Weights of a small GPT-style language model, trained from scratch on English Wikipedia.
Size: 8 layers, width 640, 10 heads of 64 (5 for keys and values), vocabulary 8192.
Architecture: RMSNorm before each block, rotary positions, no biases in attention or MLP, untied embeddings, normalized queries and keys.
Training: a variant of Muon for these matrices, 792M tokens, 6043 steps.
Each number is 128 + 32 x the weight over its row's rms, rounded and kept within 0 to 255. Layers, rows and columns count from 0. Numbers have three digits each. The size before them is the row's rms in percent of the matrix's.

# layer 2 attention value, 320x640, rms 0.0766, rows 49-63, columns 240-319
100:143169124124151160147133137090113146109078129170147067123152119090141066067153137149069112138190186099161129136121131146094127089117136090129100130116115130122110073113096092120105152158112107154118175150078171172169151173115132113146120173
097:122079121125117151213134117101154129066150134114115089223128099098116149102153100089159067119117097095107132142158156141111092124135140139147122102073175123102120108158121148100150187171065109135124170178120130182027090114160125051101116149
107:144163108129100106131135148124140125084059181125112106185138129127101140032150086075113132145060170138144151114203151167120159117096137097102123126124176156102166114128118170138129127082116201117146141083098113126114145092154113126194114122
100:134092178153154056077150156144125128120176058170143132187151165124158128110109145136159093148141130140088136124104145138128140188126132090109121178107133118108087138094161097177168151074184064130144110172104119168169125122133125130105215143
101:111118161144113106132117189079162128161090134087135076128163186119169203163208148134151147137114156149156138135127142169073152062129129188104063115105101148111158131173073050169076145116110099143133099137122139138190146096128151108140134157
094:113172146133102138101172122052178117176119096142138115113147154126084163093162125085142160116118098175117103087066129174121132152085131107124140157134114117154132085167109182104148145118113086089150170092157199112133154085146147109125125100
103:126101068132118141160187082179131137140078156122091125075181149076065141108092148134092103124109134120125114093098178098126074104138124130077092156133186151080095096126175220124090135168199099096161139106165068133074175075133143133146162083
098:167126117163089110069095139113162113126163152141116159118093069157100154105155138117146156116094171129156130149136148155120123094151126097144088146129138111121109132067109140140109180192102122136103157039143118189091094203164144121233128147
100:135132099110127124096153097068146150144159129121079174114111061201079153133088106096117154122119165139145141079114140202151123109172118099127117181175165125134148103148114136082127179127169130146100172133107119125150142126112125065140173071
094:130122106108100172143134105072090172107075157151210159092111137160116161130168117169099127080113105126107104103139116168191129053132128076111131121167110117159141133158150126123126112133151080150112112143194122099158084146122109174107120092
094:131132056099146121166124102081159153120128142129125164157090175216119142092165124152116078136067114122165100147147092056116148115081120095097119150135131169136068133147087108193163117149150164134106168169097139108152083125150092104109086117
094:101141128125155140185105129074091152144133159081097199098082191132083134223051119093088143129113077162136136097064141135145157204141137056162089077175113162110141142166139180099149142198110120114121101164153137160086099172128155091130177085
103:104085199132177084099129128123109136125117131126114104065094200099134105157179115088140106128049198137116155161167106177124148130155136096092045149093121154128085114106120126149188164175135197170107123120099150180000139090114161140124094175
104:123174117107149117119122167058122142085064136096164126127116196141071121214129110148137166100101137101119142147134148119183092160122131109131199106110062139053129123137167135122100160190118112133127075132104156158162112126131105125089163165
097:156123187157110095183159123158166144089110152147024148087119199181111117111120148095155120117192088128140158153141085106125096116115131153175130071119197130100125087105101130179133097162181122086117146127139052136141126114166123135094057190
# layer 2 attention output (transposed), 640x640, rms 0.108, rows 49-63,113-127, columns 240-319
103:170145154097146209147115070132126067169137125108151150130172105162143134160099107101088091101204111075097083151136126138137123130136148176125148130142143146102190135156095120164079134104071103119126079142193113093103115119142086130125143125
100:098119112097139147149176171146119132120119158156119132099156126107094135165129135154125185175130162097153171099131151162097123115103177178179144153126082193082126121074151119196074130081159141159109126188097158125112153131107116177134102130
095:126110141159085168109111142214137130131131084152189101115144111205136196156126119105163121130141118153147073141124169118188098132108220086114088127137201156135091153124042089094174127137113128133113142106100116169160127111099119135149166116
099:097145162126180151157110112128182133128107141146124186088146171070109135114092116105133113103143107053062186069182089136130150105173110110076101090124085136169097093094169097099112191144093095141170127152133168107136129172091151173159154136
101:100106157137127109129122100123122125119128048104094106124140178154123129158044109151174141175083119181059154142149077127106108144086180110098159108112108144165136127117126182143153115092073131111153154111072141124126113127105126139162093141
099:095087163150174107069125122128118157080091083158112175125152125108105091074140126125106152190133172160054140167069155091100135151112084125140140179159134111154154157175138118060093059073135103090124140122111156129110124141169158120163095090
104:130136153086171116109110094137165131151156113117118111144100106105142074151093132137114114174211162085088152163120093142157109103115103085105132093153110100110130152109133136165122159148114159138092117128123169137127137082110124155114128089
101:147141171140137178060221134144142080107122074129172091165145189086152086131130118121157159122117139081111110148128129099093109148070204138165124102098184199134130166141160125159154137151101116110093102188149162118126152121134187134122097154
095:162142140107127130133149110152184112146128128122170182181128142144144131142123160080161151163113129193071125120112054119109126129193024160099140112082165167110183155126133137187110115144168128094165133146102113150119175106139137140106121138
100:126056141113060116067118176088164136168101131157122043132080139168114108155097120086123131156161163177069119099091118201075142125084112151155112140101177135179127113114151183093100130090096141170078151108088092155110138105101105092100114115
093:100180070127040160141179131151129145165167063106126110141144067077127163089077128134174103136108089125197145116100060193146152151124046138142175105094148109118119163118156156144116161112086171073143062162099153095085071140161113133084179123
099:099189139171119179078109149154089126119124152142143080092134114131115101132124104137132128122217207118060117105164138091105171195116146144122197087191122165120119101135105082142141075140085139120131134127082149145156116142114146086107106108
099:116125154158112114115103079153128133167131164107174127115082141103137162111088107139148155115164138129111118153130076132123142085067176150075139058132137136152148145105107070117132145177116081104116160119055142170202203141177165126099130186
096:106094175121141123128158137118128152088108124104100130178083081145114143095092122101082130136151115180094176164090130140119127167223089069139118152121180134179155156143150114142091099117096136172164097191088076123124111133061180149149143115
101:097093145158049127090089137131171149167080065105112154069159121140125070140113200139130176099145086096100123118156162124185115024119138195127112141163062152096097175129147160129162115151070109075151126156215085144111172114114104121113217081
103:117167115077091102058116147178118183130161181129081139122093084110128156058092119127135161081097118125151153103074111137174108075110101114124085136111074099121182129155130135090124080152102063136081122114105116165160117114117145161140105123
103:212116137146158139087139073121144177114170075069169128144127170155149163146137095178126145129109160117142126144126113078127133107118156139083151122155114174145132144106166089093093099113136120136201169051160125157135132148164185160134141133
104:143142104166133088162105142152097128099181116128128112159081134064080158134120076126189101117139141093106132121152091178098174155162154162135073160093078164115185093155175176050096176144122154140134128105167086152107052087153129134146123097
101:077143149198142083096116107149134143090131130132132079174086084189155146113133168140129096147136209144138098080105222158146133166012170190108138093164100086116134155111124160188150162114069159183163085100154140058157133108084134186129154158
103:130096055204064129131208138125135160110142128095161081125102122177125091130123117085106082111165143098136139111114131164127177169148136181117123121095133095121107182163112141146197133128160084152126070170135108115125104103137114137110105128
097:089117123170122164090096096135088194167102175049115097115091120071110115089136107125171152165139171103164059199152165036125127165127129144105133092120105104089175144046135138131122139203176136104110134165133106096071090142114097120107122138
109:131130091138084078131085194150185131067141122111141093119171142136124157161051182159147144093108147083128117093162096093199086139065114149162140100114145166141123078159108080113093118118139114093159120166089182112109109146108158113152080151
102:058156147123116152185054128098119134128127162101118199069111147138192132156141082117140148081156071143161140163148120142157194131128111131137105137092106096187172109110129098093136097104106114149122152142087096107179067153151049118152125175
107:116136181142126142152121160123057154143118202110162055056201132105149115110158078158168108130130111136144092091171134124165128172112140130131084127135116141096122089122067064081129087136126101176142115148099150102124113106106147188145104111
097:128131122145181122186153120112140143127129038120121121151138137123117137101115098140081149098140131083148111153162162115125094124133098048111119129076189096101119079058094193127166139135080117084142151098110107147073107154151170147140106086
097:170155089154149082110088102187107082065107130087188181094150120118092130148157121151097188087062207158078135097124144118133113130152059083134104108154167123099140109063133110134134090119105120102180136095179228088163179127084112091139121140
101:132099110050117134114151114139142152123128091127157087109127115086134115154162114104076153103149184161155167151148112151175139080174101104141115114115119088191105153158100132141163189123192132108132160135149111094085139184165113111130097107
105:111107170082112153173177141123170164135092107132120152135133096181087165160143101144143071130182134087149073147101167084150157154158000141109134188194125136117160231104126116144135118136103174106130155141183086111127105168114141076102131085
103:118101132152137198169081129138112119120110153172140110073142158153093133154087195161125111142105165114169108124160127167148170117091139169136098123109111127145110143109113092125130139131104127177107173124187136129177090161168094094077191122
103:162141091105129202145162143133127174133126091106184095169167115069146152059165108072128155103105124154145136139092062045148178152115080068151144147135063133082164173068128089081122120187152077162119122105097130131101122127119081127142108151
# layer 2 attention query, 640x640, rms 0.081, rows 128-170,192-234, columns 240-319
075:118171028172152165143097132150122180129083108119114190113117198184135126126114133087103105159129097118150132183148151153147089141149127103098101132088122099120161159132157156129130125160182147110103154118107129121161148207137131066094148156
088:141130162124132099175137079172088169117087131108102081131168128112080215148121147134121163133115195137168146083192066111160125112168109141131167136123088112093156152136188154121133136178082150136112134106147078088101150119143096118085082121
080:145134162135170168137121164162125113104162169112115077155180201108136124082123130054133138156178146148114135158142089126139168128106139136124229162121103117187111131098171109061088140079147119200148121161158144127103133089155070122214154074
083:130137064098101156125145121112131149135144083148106086143142156081100153098139134215132123137188159148179163058149094151091170139176129116132119122161095176132168078114165206043124153135101140079121124117184052177046092131190112152144088113
083:128138103108099143117145158117102113144068136150102091099160086121100164064113124138062136134237213128154121067111129156111125117110106134074140153189124124085143135106099144117084079137157113095118139125078074162128123145178146146113144080
094:135141123124082148125141132096091114145060124148103163149111092154156144114136116174117139137111126117094172166071143136118130127135128169150140174157179089131145136123099154139100052136125180170178141134097122124179137129127077150122166134
100:132144157146113118091145112162166123137098124059174092084142151143168097119133164122089129118126120119126123166126128094177160141096142082113130098085119122117115110109174194167136101123106099146132066155182119177145106114149110204064122079
097:147115152099171122038168045137132125077095145130108130155114140114143101101136098122128133101158117132063106134144122095120129138086148110124122106161109144168133135065093061121138094168088050087088126154083115112129121158107121171157113144
098:090055166073132126043151114153150132158095076140107126119136103111142133080081134155066111122159075139130091160111090112111112102166114093142115052140123130141099133195073108125029151101209100116123135077147133174144118141143113139160146178
094:176145111130078107161166178175118104130101139124132170190151114186076173140128143113119157122074091121183132138127149142152161138095119144094103164121111112119064139141099125109167120116091102111155134066154051151119123202121060134130134144
099:153120181172167085094120037164101123128059151134100128129097087112124160092118110121106159148143138116097102177145104109209109129101117121133054208117101156145207178154187108067121143135200116167146147134144166110139131099122080143136091095
101:122146174109120124084134047169118163113128118147107123138087185126170114109162171168147064133191097105108126133122092083091135099185116140122139133103162053137139118092088140095120148111140130122122183172162113144085121095134106140137135105
097:094131131101101106104121175210135069118101158132147123164138157112137086157070164101082144140170140080120171125116168137127110130116119141131109101121143182081162119190093088179067165119155129132100177126135091135084117118113119162139160121
096:126145084148148145151098120114119172138131110149133114155107076135108104160090107193081188127142201060163074158113155155124206183135119159108054161077081120196120147138141144134113095141106105121145153103070142129136091127167127071074127133
086:078152114148170131153119121096169126187123134170129125142120121161134114097141123099115117122099106109143131069151128183103144089182149023091120119138137090122079138107175075180103067074166113123093120132083135136152099190084132129131108165
088:105189123114108133093154102153095095149111144147119125080129200147100103154155144129162088113105154128092158142061090153126097099140146053146145136170131113076130121119109148106135126147154107122078087109112122083132142156164129136133179166
096:117174046108054133138127088118117118133129147203178138117143121137112139122118085146168089144143112135070128091097148165120136108132117154077138078108148077164096132132073086124123165108145134105083149197107128135134103121095117127124120084
102:133163132089173185062102169160117125145103124116120121113157120104140150171165106158174095125092117118119121098153099098110119136121138139179088137118068124089102137083175097188128126112174100077201146127073125171094146133109131148124124144
094:112155084185132116147108101134179108115150088130149123084104184087165156121120123069137092098107115114133117162153080119126075133191136072151063098114079113090063131078170097160134165065081139123107133144125123104140125097092113093152131170
097:121097163109141099052152089111114151124101138148136116181134112141199116196131090150118089100088147143132100087134105115131116138146178097098190114174133098170087056102090123143118169091079161189095097139093140115129129060104114129129151134
173:156128132192068187074126125150232085106188066090173190129103120118109162149123172171139110125065104160142148162143113114077160108159161149155146129131139091158108085181168152106145097081125133111161148165084108111075128131170100169170130127
108:066122136150146118148139187138057130048153129157130181179114120091087098094093116102148112115077124078136144090176116173123089114112140102132035150144101165127099154118115185125047116113128095138094125124139136137041116129107099147192161116
096:160131116099118101090164097175106120139139170108149158093137118114099136143136124126069104105146097111132145124130107081103132092123136148155095160184068192155201135118155052124101131066104129198129100156143135145133172137135111181180093206
094:132115101174100194173076130155134106163165134167110106117134140126103127112156082113142134135186181143185071077179142152156118156188168151136185077147137134176098139127156177124217129070136061119133098136103111173200134065113109083108115101
094:159157124131117128172160128075128166168119166103101149164083109103130099061167152114121124153045094118141154149157152169120081172130110180130187127126145138111137114121127171135045086182121135110099080150129183119088146120176111128228105127
101:094119158140134112124077151120087157138032115124146135141131143110131119123131169080082151174188182145121134184140130103165078163055104067168114092166152176091147151138090108140125109128147099125140022130154117078127125120168167090132111094
099:154099132125155167151126081200115144166100109124157131198137152087087127172086091085113113158102116156138152125179145105144113131127131171198186111141115171121178158142079135111143093192151149125130135115122091178096081150137156150146134142
083:091071122085102109126073138139131085148166153102157116125106120136113157133113147101126129141188145142057144075200147112165146189130114102103111138081145082142150116115108119112161160158127131102103144149138071107084114116161127205176080077
105:157106134125069113102129086095125130139126161133107135100078078125174115148166127191163134134157091118105136108165124162147091097108154166119159151107131116113126124117090128135108086152047089109170102129146175125172173147124110165136105112
101:132144148096144103118107109126127124167062125165089158162142113130153109147110184158123070142154076059100129137023140133112199139191130132098120124143134132153130163081099126138120140121141108138228116097172103076183130136128149157141139123
090:151127099168111156134138127102134118138134119147135153167155122157133135232166117120102138107131137206153113086170159198126120105094118168097093110145141085114135164116147173163123119096167139180163164151138134101073105098141152122153150131
107:115129112107173117186165135146138132196158148162155160197083111174160148179148106112088104126144100141175134157151105084118088124084151129101113156107119121230137137119154120101125093127139088090152172160126117074082128169148149152143140090
087:152104146108085093099088030090151151110122113112157148105178159133136175097066114132153140142150077112118102094137168170153212132119099128105134122098069119134105124052117176098171161139098101122106106112146138145093142088151112140163072152
098:106080119126125189154111133127115119102054130100110134124148124104156090127158145106120130137163199119110163069118171134162117083116130129083078110063075075176145109063129133128079063112110109179134191106078178083133151117143129141122138140
096:142128095161102144104146230125145153095113115152079118162128142112134127147154163118222114131117107150138089108135119124171119128124115154096170163167118180071099136159154126123137155087110173156136117149183124050128155146122125139092125116
089:095161172130138104113141137118145180110119079149140097134170184136098113111037101170140129146103153138180093135150081103130099126100088129091102104153135141113091049149164180139080081137150235095090134099180156137147090103086135124107132179
104:163122116134164174108211128089145132118141141146134120100167124176139167109150175133165088126183166131162160137133110122104139119145109129135077152142130183178217117054104148090127200111146138130109139147155157125132149116127113171153163137
101:113098184132118123205110101173148145103175112060128130148109163120129104129129114130088174113175070118104128194116128152135156103194134096119145168109141130107088109080116126145147159128162114144168106149121080143085122142140140126103092108
101:113175157153096141082143195127072132113099110119174150117162154160090112156093107125142134142153120170116125152136083133115077108143151165078094106088142165058143147049135059080124110143159128138179163114114137138147145090106136131145150154
101:155101141166112119043114191149112095145148100147125188165152116149192092129089124175113148160094160129145145170184068110160153101091116143105118104179097195120167114161138115101196102120110152142142056145079102136127148170116122139092101131
098:106153102088158189177103155147111127159175127089171138129179122133129098022122172128070134123162070163100151168159159128113163081068138169155129100096145132105055123111190146156153141136117157076118133129131079153083118062118175161155168122
107:086173117111115125184146140176105093165122130100100123095056187098093197118117157097149119160129137154075077105056146114125186102128145132181099123084094136120139113167159167109062085154126145130108137101143162099139121148121135078100111102
099:181105096112108185048130135214107134131113153142143152154122162120169154163144146143103110092115153139174140140124107114118178151127130196114144154123140127142121170150127122112169068127151184112149064052089151091163118119117100114114107147
066:126162095137105138195062086180139144164118125157101149157128199149072131098079130093143168107173140144095106166084161130122119088146133132130156149100127070142119125114106128209138132056129081111091112147124095157163096091145123137155087195
062:130132045087189159111123088076097113139107166142068030084168151127133133153158119146098061156119042104087105081156147122142109140098101152139145121107116108132124144160137175104152151194113069144151123110114172103110134119109180167099138143
068:126104102118114157174086064154123145145098140086145076138163171148075159135067164135124084171086092164100150163073184104144120048184114135133139103094080163168098166205160167058094163242116128084071108172129237091100153119156169158107154152
068:140075040142153116072119104146131138147072127116151096129122125115106104142156162141118113155102107116160155121137117099170155141153119140105103110204111135117123167116158208142102100139101176156083149119134165161107148145101156180144179139
071:132124112106134142142156096115099134167065132099142097115158220058097135059123086167075076151084130114090148046128115129108117166103117111089145140069143148075197172130208137089152169157109107137126123119115107136162131155118102138133158150
077:127090110097134115160134206138130147063144154167117104163126080150118146163167138125060142136094112131118141099141088116141115126120135082155054175075096087110142107130118170169124137218141145179150137157107172112124136095118162121146146129
083:110177186156106138123102123197115132138149103111162237111094105125116109096187102080125201099154180108128117132159144127095162098153144093165112122097095125154075130155111112140109127095115047100076074135167145100134087098123140122160128122
075:145159116059154161145104098101129122127081101139076147125129150135082134167115079136085153128096097116104111110094178064155156088160131212125174122126150155121133158162161155156144186107092101177118068109159120107130144141127116187140220103
081:156136159098105152114174131078111053108114099093147112162158151125163110093130129139077124102063153131147118100048150094096088064134148038107139140115127221105154096092178085124125111104126100106151118183099084130107169203175118110158149103
071:146104099139074117113183133143155097130099133092122124143137111174180124128107135102120145184152148130110162111113046123125110181093111074154085141099143087101114163076152156116130138178074152111100155176066168140123123131119137129097191116
078:102176093172123132140079088172129135160143101194151117109115146108122176106154151169186105126116152113160145071124142165172145131110115138116074194163140101128123107119172153127140212129055112193115067177157109154098135148121172123078145091
083:112094154126149159108114148174130115189133185128088106128158174158147124171143153098108123100115051166203070118093173092081137122161136122150113149154137072119160105152151139190105130114141113130121094140105143150119148163155090159100152105
086:137078117063096095146200111109098115148155094131133138132153121102093156167124168134114121139099172080147079111064169138133074134162115121133133154070159096178154134101115136107153145101136121041177112154113111104140178105135115166135085143
082:103119086141113138106088165125141131108106129107166137203062039177142150103118145170123101135187139154111143094119153138096171155165122165112070132125171119095126105178132115114192133105112200157116109150114143143096140153082162128102159116
071:122142181170149131116227169183112136151081162129070193172061118132102067186145166106170144130080119088209123089142128089090174107143134166108118155035145135118091185151095108164169146166114142115126130141108137098124121123121172140136095128
080:156124210106120124095152078109159149087143138047160169067104189083124113126146137193079152093116109121066133145087023118110142127104143159150164084119096141124105109080070104137228104152127158093075087166082120093143111126135082152118129084
079:161045219137200127083079102163135061100151106083101127105167126126140109206114141119097088109130122101152093169183101147091112176104168105115148123132123124164092114090168105087151129171118141146132161064078142105112060102121112123122157141
086:139133175127135130123090079111140107112158146137101178149162113162164141091112127161111097120139138142096119111124170166123100130076130088117105121128133147116162075181179173175149087031115035118132125204137082129113116020131141144098130120
086:145053089130186130161149166120103166082138163150187118153049091100149132147110099132174135141113101113181090075140150087092166140121116182134075152159127113093053146095149175128132178157141056160127115116134182130212113106095163094152051144
084:130180146147156153106173099083169169140110145155162179137135074147131144126191094118104152106152089108149151110160112058082137137138144195133120174117118092144176095089193155096228146159146102095151140098143134141210058125173102103101130049
152:128167161138129165107153099164110116090125133133048098130112115083095141155142141128119090184104158134142128081128136064129124124160144116122093176079173106118072107081176152142107143128128170131126186117109091091049158156147111093102077141
091:122057122174130130114123156077114123089187125167164129071148014130152172057128115146118118152189114136173117054170103124135169109151117111154062125079137109079102142115115114124154120119156166099126076115129109088128111184120080090140112115
090:121113115113093154155174136112083122172085094105136091098140152097154134176106126198168079138117101164116148143112067143149108089136113126157128099092162187100071159115155113145103141079104162158114187144138125146088083139115129127165160170
089:180113148136175099052139087165124152113132146179135179055134153097117168107092169167152121133142121129163075200146165139113106115121128104118112141141177094039137200164158157081058094150157132187116166114169097139140153160157089151187133135
082:132090172147172170099138141068104102126124167090073121099166112074117138091122153158084096126136140110168137104113100068120147097113100145136148118164146129123056136112085141180164120161140112071130130071149113122103179177132123212093090120
096:104066104119122148101115113092113118110132085121068104131134206193111090079083127140075093135207174157089155189074091118115188187144125023146101114117113162092116085109191081159076110129184090107115094146114149134181161171132087104075126126
089:152126133137199141125155107096098113089093111113132123073124161134122155150161156131081113109082142138167052143185098094099102116142138130178079139133144180064101108120121184135173138166158095154109150120190141116111094242134108208114147157
084:147133139175122147092108096136105099138135092098083101153121174126104125141176140131112136119206191113100150153107142130172149123159124129111168138145129113145151115091106134126069142175102098105090061112109189169126154157107117157121136078
104:101116008117063121113107172146187110158138114159103090095175108087070081118108133131134154140147194109057143181100165148117174152138124069161115132086174142083115141097126137125095175153144141097077119155070165124120093128115144125101124134
101:130108111156133106132128105153069176159114186172148080171093116111154113131149108129168144136092133126193092131155147109123153132099124168213130191152126095094199137107137202148138193116132138199142121071150133140187079110140134118173165153
089:132126162092120064082070224122133112130165148159126114087138146146108167121154134105140173121096155130158124155163162137115050149081116147156141107093139080092166172152106146164144105142152169121125082099176105162097125183097146110169180092
102:136119067100138137162103185164112165186103140155121156107095153129073105186149165125154110120121183119134132123091122107148110078102144197152111192195169138117136136141139133093093162113048123187187178117095116156141180184106132135197087060
095:175082133132079142152135112158119138089101098088144103069168121151141185117158114112115095146140138106124095113120105186131147066128136141131156116132168127183195156158124147107111113144097147139084085124152152096137141098138115159118128093
103:148113089112136102107088125140134129175104143085188136164190160089111136072136102117113119139127118094111173199196111102091105109100111120109056108112122119207152115112150102110065068090177113147118093104100107075150129136160123062138078139
096:141164137184116143109171130084154099121173164107102153110138126179112158077183134064186020157139103133112152119156181118149212135127102182087112189154109137106038120015117191115147102121112135141099131163160149079050209153138152158105151117
085:104146147116153153166139116135132141092204137139074067138172111097059089072136101153087133080139183099115124099125065169095080062092139150081111110055179153063183141135148169167139155166115149129099108207067114149181145089128107138124111087
102:118122176105131157142143038081105099154112148097141149079112116133137106128131137147097090101203130125093060121132155129172107081161138164125165171133117187086165146121136181106158110189109148118102097159131131198196147203127141135129120103
102:106150165112105125088033053117119106160123101073146145103121126142127126124147123064105130121096150160142111127095179163122146144120098119130149137151097104112186090124102114124130179096133108122109052130145172137139164119135133097086171131
103:118130109102145107157137143129087122094177173143089091179067110132122128169114109146104086131138166151136110137157129107124150087147132112143096153096223107158123109089152125094097123116147151100106168161133146125142108119118124124131126066
097:093113117111156130114152121108140123168121120135159109132122082128139140212099163193118157127071179164195153157129135107140163100144145185112083147154145118217130094134076186136132094122067178146101131135073131129120142127136119156114133148
089:119088108154120107136123141151195185128091126149132182072080101124111127124151110149115123156165113094172144134050118050096135151108113107172131115136181093097114105138018133147118148096073114138109110134134131067105150059053106166155176158
106:098146112119115156144109164185079130166141134144157100145133104108127112107101163119121141120150092131074150019159113171108105122115141131118106129138105090103117147078128097119124134115141150129194126083130126104088139098115132098144110088
110:121081156129122133125121101152146098130120188108136127115151074153174161141155161120142135076123104118181130128089086128105181092126126113191113155081075126157166159140116088179206061158110130126110126129078093106137161153127115142153107075
# layer 2 attention key, 320x640, rms 0.0781, rows 64-105, columns 240-319
092:107152131100163125136109140091110091099101140109168177128090107131163072145135097144151135132186134103104165078106107134099178133113137127182103080157109183171073138143131136121143075155113111161116132238139139176159105096103149178108155124
079:151152143132197128086148174171130142097110134128080103143118114146177115151119126133117104128149067157140116158100135071089133113125098173157031123139136096087097084102126191115103109078103128106154151090139155109092127105135154104121139085
074:167088154186158096067097116094176145123145142142113164161074157183175134086100132134168101091125124118125160143171087135138151187113116130110138160113113102135165142141170157171172110126118157104122082169072147166115095135129112152165088100
090:174119176143206125140137101141128145081175197113088121136154116089073170146143157078140076110113101126105092194113082140139128137109117132100149127066168136103103123124149119106061163146078087101116127106124169147141123100125072161123127109
084:089163123189121148093136109146139128120118136115147102143152167070147131159118118101154093136139164189097080155120082121152194078150127090116119123147073156109067102080109100160102180151179133215125127101088155123137149135140153128151150157
081:185082102125066167101116137156167135139150152077067133100111138112118173212077099123156074150130107160135126149143066079128084127128123114116115179124056171149166173093149114112075088130117083181085175055058123139120142180083131136086113140
089:119137099151117081110118117029133075188073143133141119140156138175132082156112117183058127137122172124144069104116104153137092098113116130158142140190095119127196118109127121171188194157136137121110128192063137063159112126094129153131082175
090:108095165138114160202147152192149119185185083084182147069137156147121126099137117133132181139073142099116111165155117094169101177162136110070114144071151112164160137077149107188108157120144169070132109179144091122122141083147123098201050139
087:119178166080146168105099149167072106109124125136103077172083130138134133165155101087083101116123189158069118110089073135125140163100144142190139113111099123133149157090190142117129092065058127137096105152158125118119151117125135111121084122
087:125136154123143161121137060102114155154144147180051154123177144112122123143102149176143146122153161094106115113107095125091157076147151108096156195102129132118141147080131122107146117087147112098120147131142153103152118120156109200141065125
095:137122121083146158095159160026102124173175193168136131128091138151094127082157160139177170141166156150096129120170190119079111120142125160062109104125121171084113126129080119144162108110116130109136120169117112131127153152137097105117138179
084:101131149114121128147083172139137093138102090124182196129177105155193148114117106196134149136057192097082129119080132122153125167123104171063089149154124217116073116095083107087190059106106126125112085125140119138130121131140122118197089171
086:153123134155103159152100111136089177140116122128083121095134173144160136128128126110107119150161099158137191151127184087103158117084139148101165152121130183083073152106152128070098134158107185118099139043097163198118083150118149171200140104
088:107125172092116067160132106100182120195115194141214157094123129163082118129106131157142066122118145114137112102186036138131080047114142116125130103147107097170123125152089191168127102129105164067110075150083072144196101100112110109125199139
091:153105145186152150141122160109172107111148107100127180114110103148143100127082079116129137122202083127099134111136132121094125129159115172193077081134100161098147085146101153140151176118087135132130141110122101107189104194132109129089172178
088:148100094151201175159124112141137107127078105135146096117099162203123160124115096124069120175100146111107147111190114158087139152120129148111104091127163073108168152119099016095095138079118103131156097200093130165169128153141146116164138148
089:086132106133098103122136114124141170125144141136179131161110099118137110108112158096126127088107076136139127190135123107168119107156093119131063170128124154150129133117156170125111114103146183116123135148239137121082141099129161151107156168
089:085111131140093154128135111085161139122105105055169114197125185075166110100098121117139162147160134112147117149124113160076135157126151078079158125110067107168103139114099079101111179100090113089165114127141135103172129130078151136102139134
091:098093070098165113163146124147112070138104212112122153164145125161096145116137096156128157144139175144122127108135073203112139102101134088117132136114111146116127147173101127109152125063137136118105072130141107114105104131117076115076099117
089:138101178145126124059083143134099134086141096139130108103115126149130124164139167098135151119107160124123115117164111123172113152132120151121153085137096078145178085134102160112202129134149097147112110127079103050146103131107130076176125140
080:097115153114077139099094163121109174136093097100121144090167136151097152149162153139081124123153086161123130087162079176138144097103157120173116127106082131114103150155136173100146122131066099154245083102162195141168163155147154172167191161
073:114158084095163155091117101123068085089090113098097090106108105132120128147124097173147046105166156133109121213118139124170142128129110117160180078128179110152117164112093119136107149110152115100156122105134155109218134110078143134068108138
088:150146121120192081128189117182131076112157158127100112137148128162135147117180120116125139141093181116135104164193138168154108159142114147144110167069148136109113090176178144069106091128165146068116090120150115141127161098129188130141128077
096:147116184163130148109128122137142154103132087089102111125163091085135166099095144138116165154050076142069133077157128134122081149106137206137116151176054114104115077109153199109060132173027117035063133116111126145094117161098108108108127128
093:150138167091142153118150128135076113109128166099124116165180196101138154174130147094136086140168130149104181069178128144148117161121140121133099137097086145156111148094159162054124130124157133135101074135120098179102124141147150044178075127
092:117175175123145106123155167116119124129159105062148087154043120142124167146090127121113089095126135093091134128130156122099115125082121166115166133126127109149126096105167077143063138082073122138167179179165145149115163118086202154102125162
094:116157114184131143168064076150068132130144120161127115126137178126089122120125192170145081115068135164154128094106088189132101159148115218125104132168110175101149080119135116130156073096130084154131183142127129118132198110120104149116154110
091:121118100099124123135144184151174171082109160174089124142167128132097155112097140174088132124076105175133104155149134113101164144079127097113097125077118130167154139073134159130115097145081143153157112077141096090111142192138075099117184131
107:125132153113157123220117083135116090152078193123121112128113153161128094090198109074126163110183179142185102136108103150164096164151107222127108114093183096111158080139133152180118087079106159129125128122103133124204158167154098123099049135
106:097154134080111150115125102104138116141194121116133078108125127122104121129110117089145106124187182123220126145153068104122095133153129191150092069074096091146113144187146091153111119096158077110150160190112075144105135149145155098097097157
098:161128147091163144113172003153159119109113113128107103105094115109096111158122104126116186118136130133135142137162212078130124113112147119097140120108086098100114131159158127118140093157164065105148086105076164151173040097160120130104166165
097:179137147116106056132141107146121121169201135129116116067119085114097116080181168155129132173146115143095138121105153140111132087189158153119084112086096115166073107119114123068126123092137150153108151146110089148127151119151157109113111126
114:145183150144086110171094150135200108093100131205133104128137130106119152112152142173096157201181115161122147144206145111136101160128092130133103159130150146046088155176140169109099164125088170075107103125221096170102124144110105120184121157
105:145162157116127142128123131161127134137154160117150168075089141087098125172178125133083074136158129086170120157151129136147102108131131134180138126070129160114149103165161140138142155145124162087116129143041106128132118117106121121103131075
115:126112167124101166116177084118108147096096079101147112088134150146188178158118161167111042166147093131134104126137103141142186136166122140163106161074148194179169153136113185131142099146159083125121107162136113117165164098160129189149088147
102:124093150137176085143144148163160154157160189132100126117102165130145078121122124062172178091112142069184101099085182113099075089156106183187080146104110108096177047132149083135135139126132077130106121125150133143129158137111133123106108116
099:176093110168084094176095138163186122096183176096144192101108105150111101147131086156167077156153085121109147142095105134168133089124112129126131119061112071157081110149116175169103172177085123117167126180119149085114148179092125103154121144
115:124116201163119136105120123061139150128129128120096138121132093195089121155111087141166192114120204060122073083094091142116165173101097086159153134164101127132114066132177049150150074063153122068132195073117093081154122145066131131119183134
109:129164156165130115083147150157165102168117197186136122181160109113097108099122078091128129109157126071158089099176120159159137104109127123133159115094092127098172101073156076168154177116130073115129142143172096144060147149120133131149133063
105:124174087137139066177125159100159134152029109119102095117177138138087162089089134079092110165061109143113164179147129117098071118128157155140179110105117116131115086138199138070178110120141160068127130177148155145137153117153124175160137186
110:117161120094113117129171063141182171120145112175099118182090138112087083107153160065128126123122088096167122174124157145198178116172113176139109161101154150140117151120121122127155157171136189163125117115154102061124128164143146193143057084
099:100114132169128109109112154173119173107132129188194141175171177121166095115185127149073084141155079143169154128192145150137120116087133120071115117151137092109119103145083144092129188124126147125097174106180144139066126170137102180082142110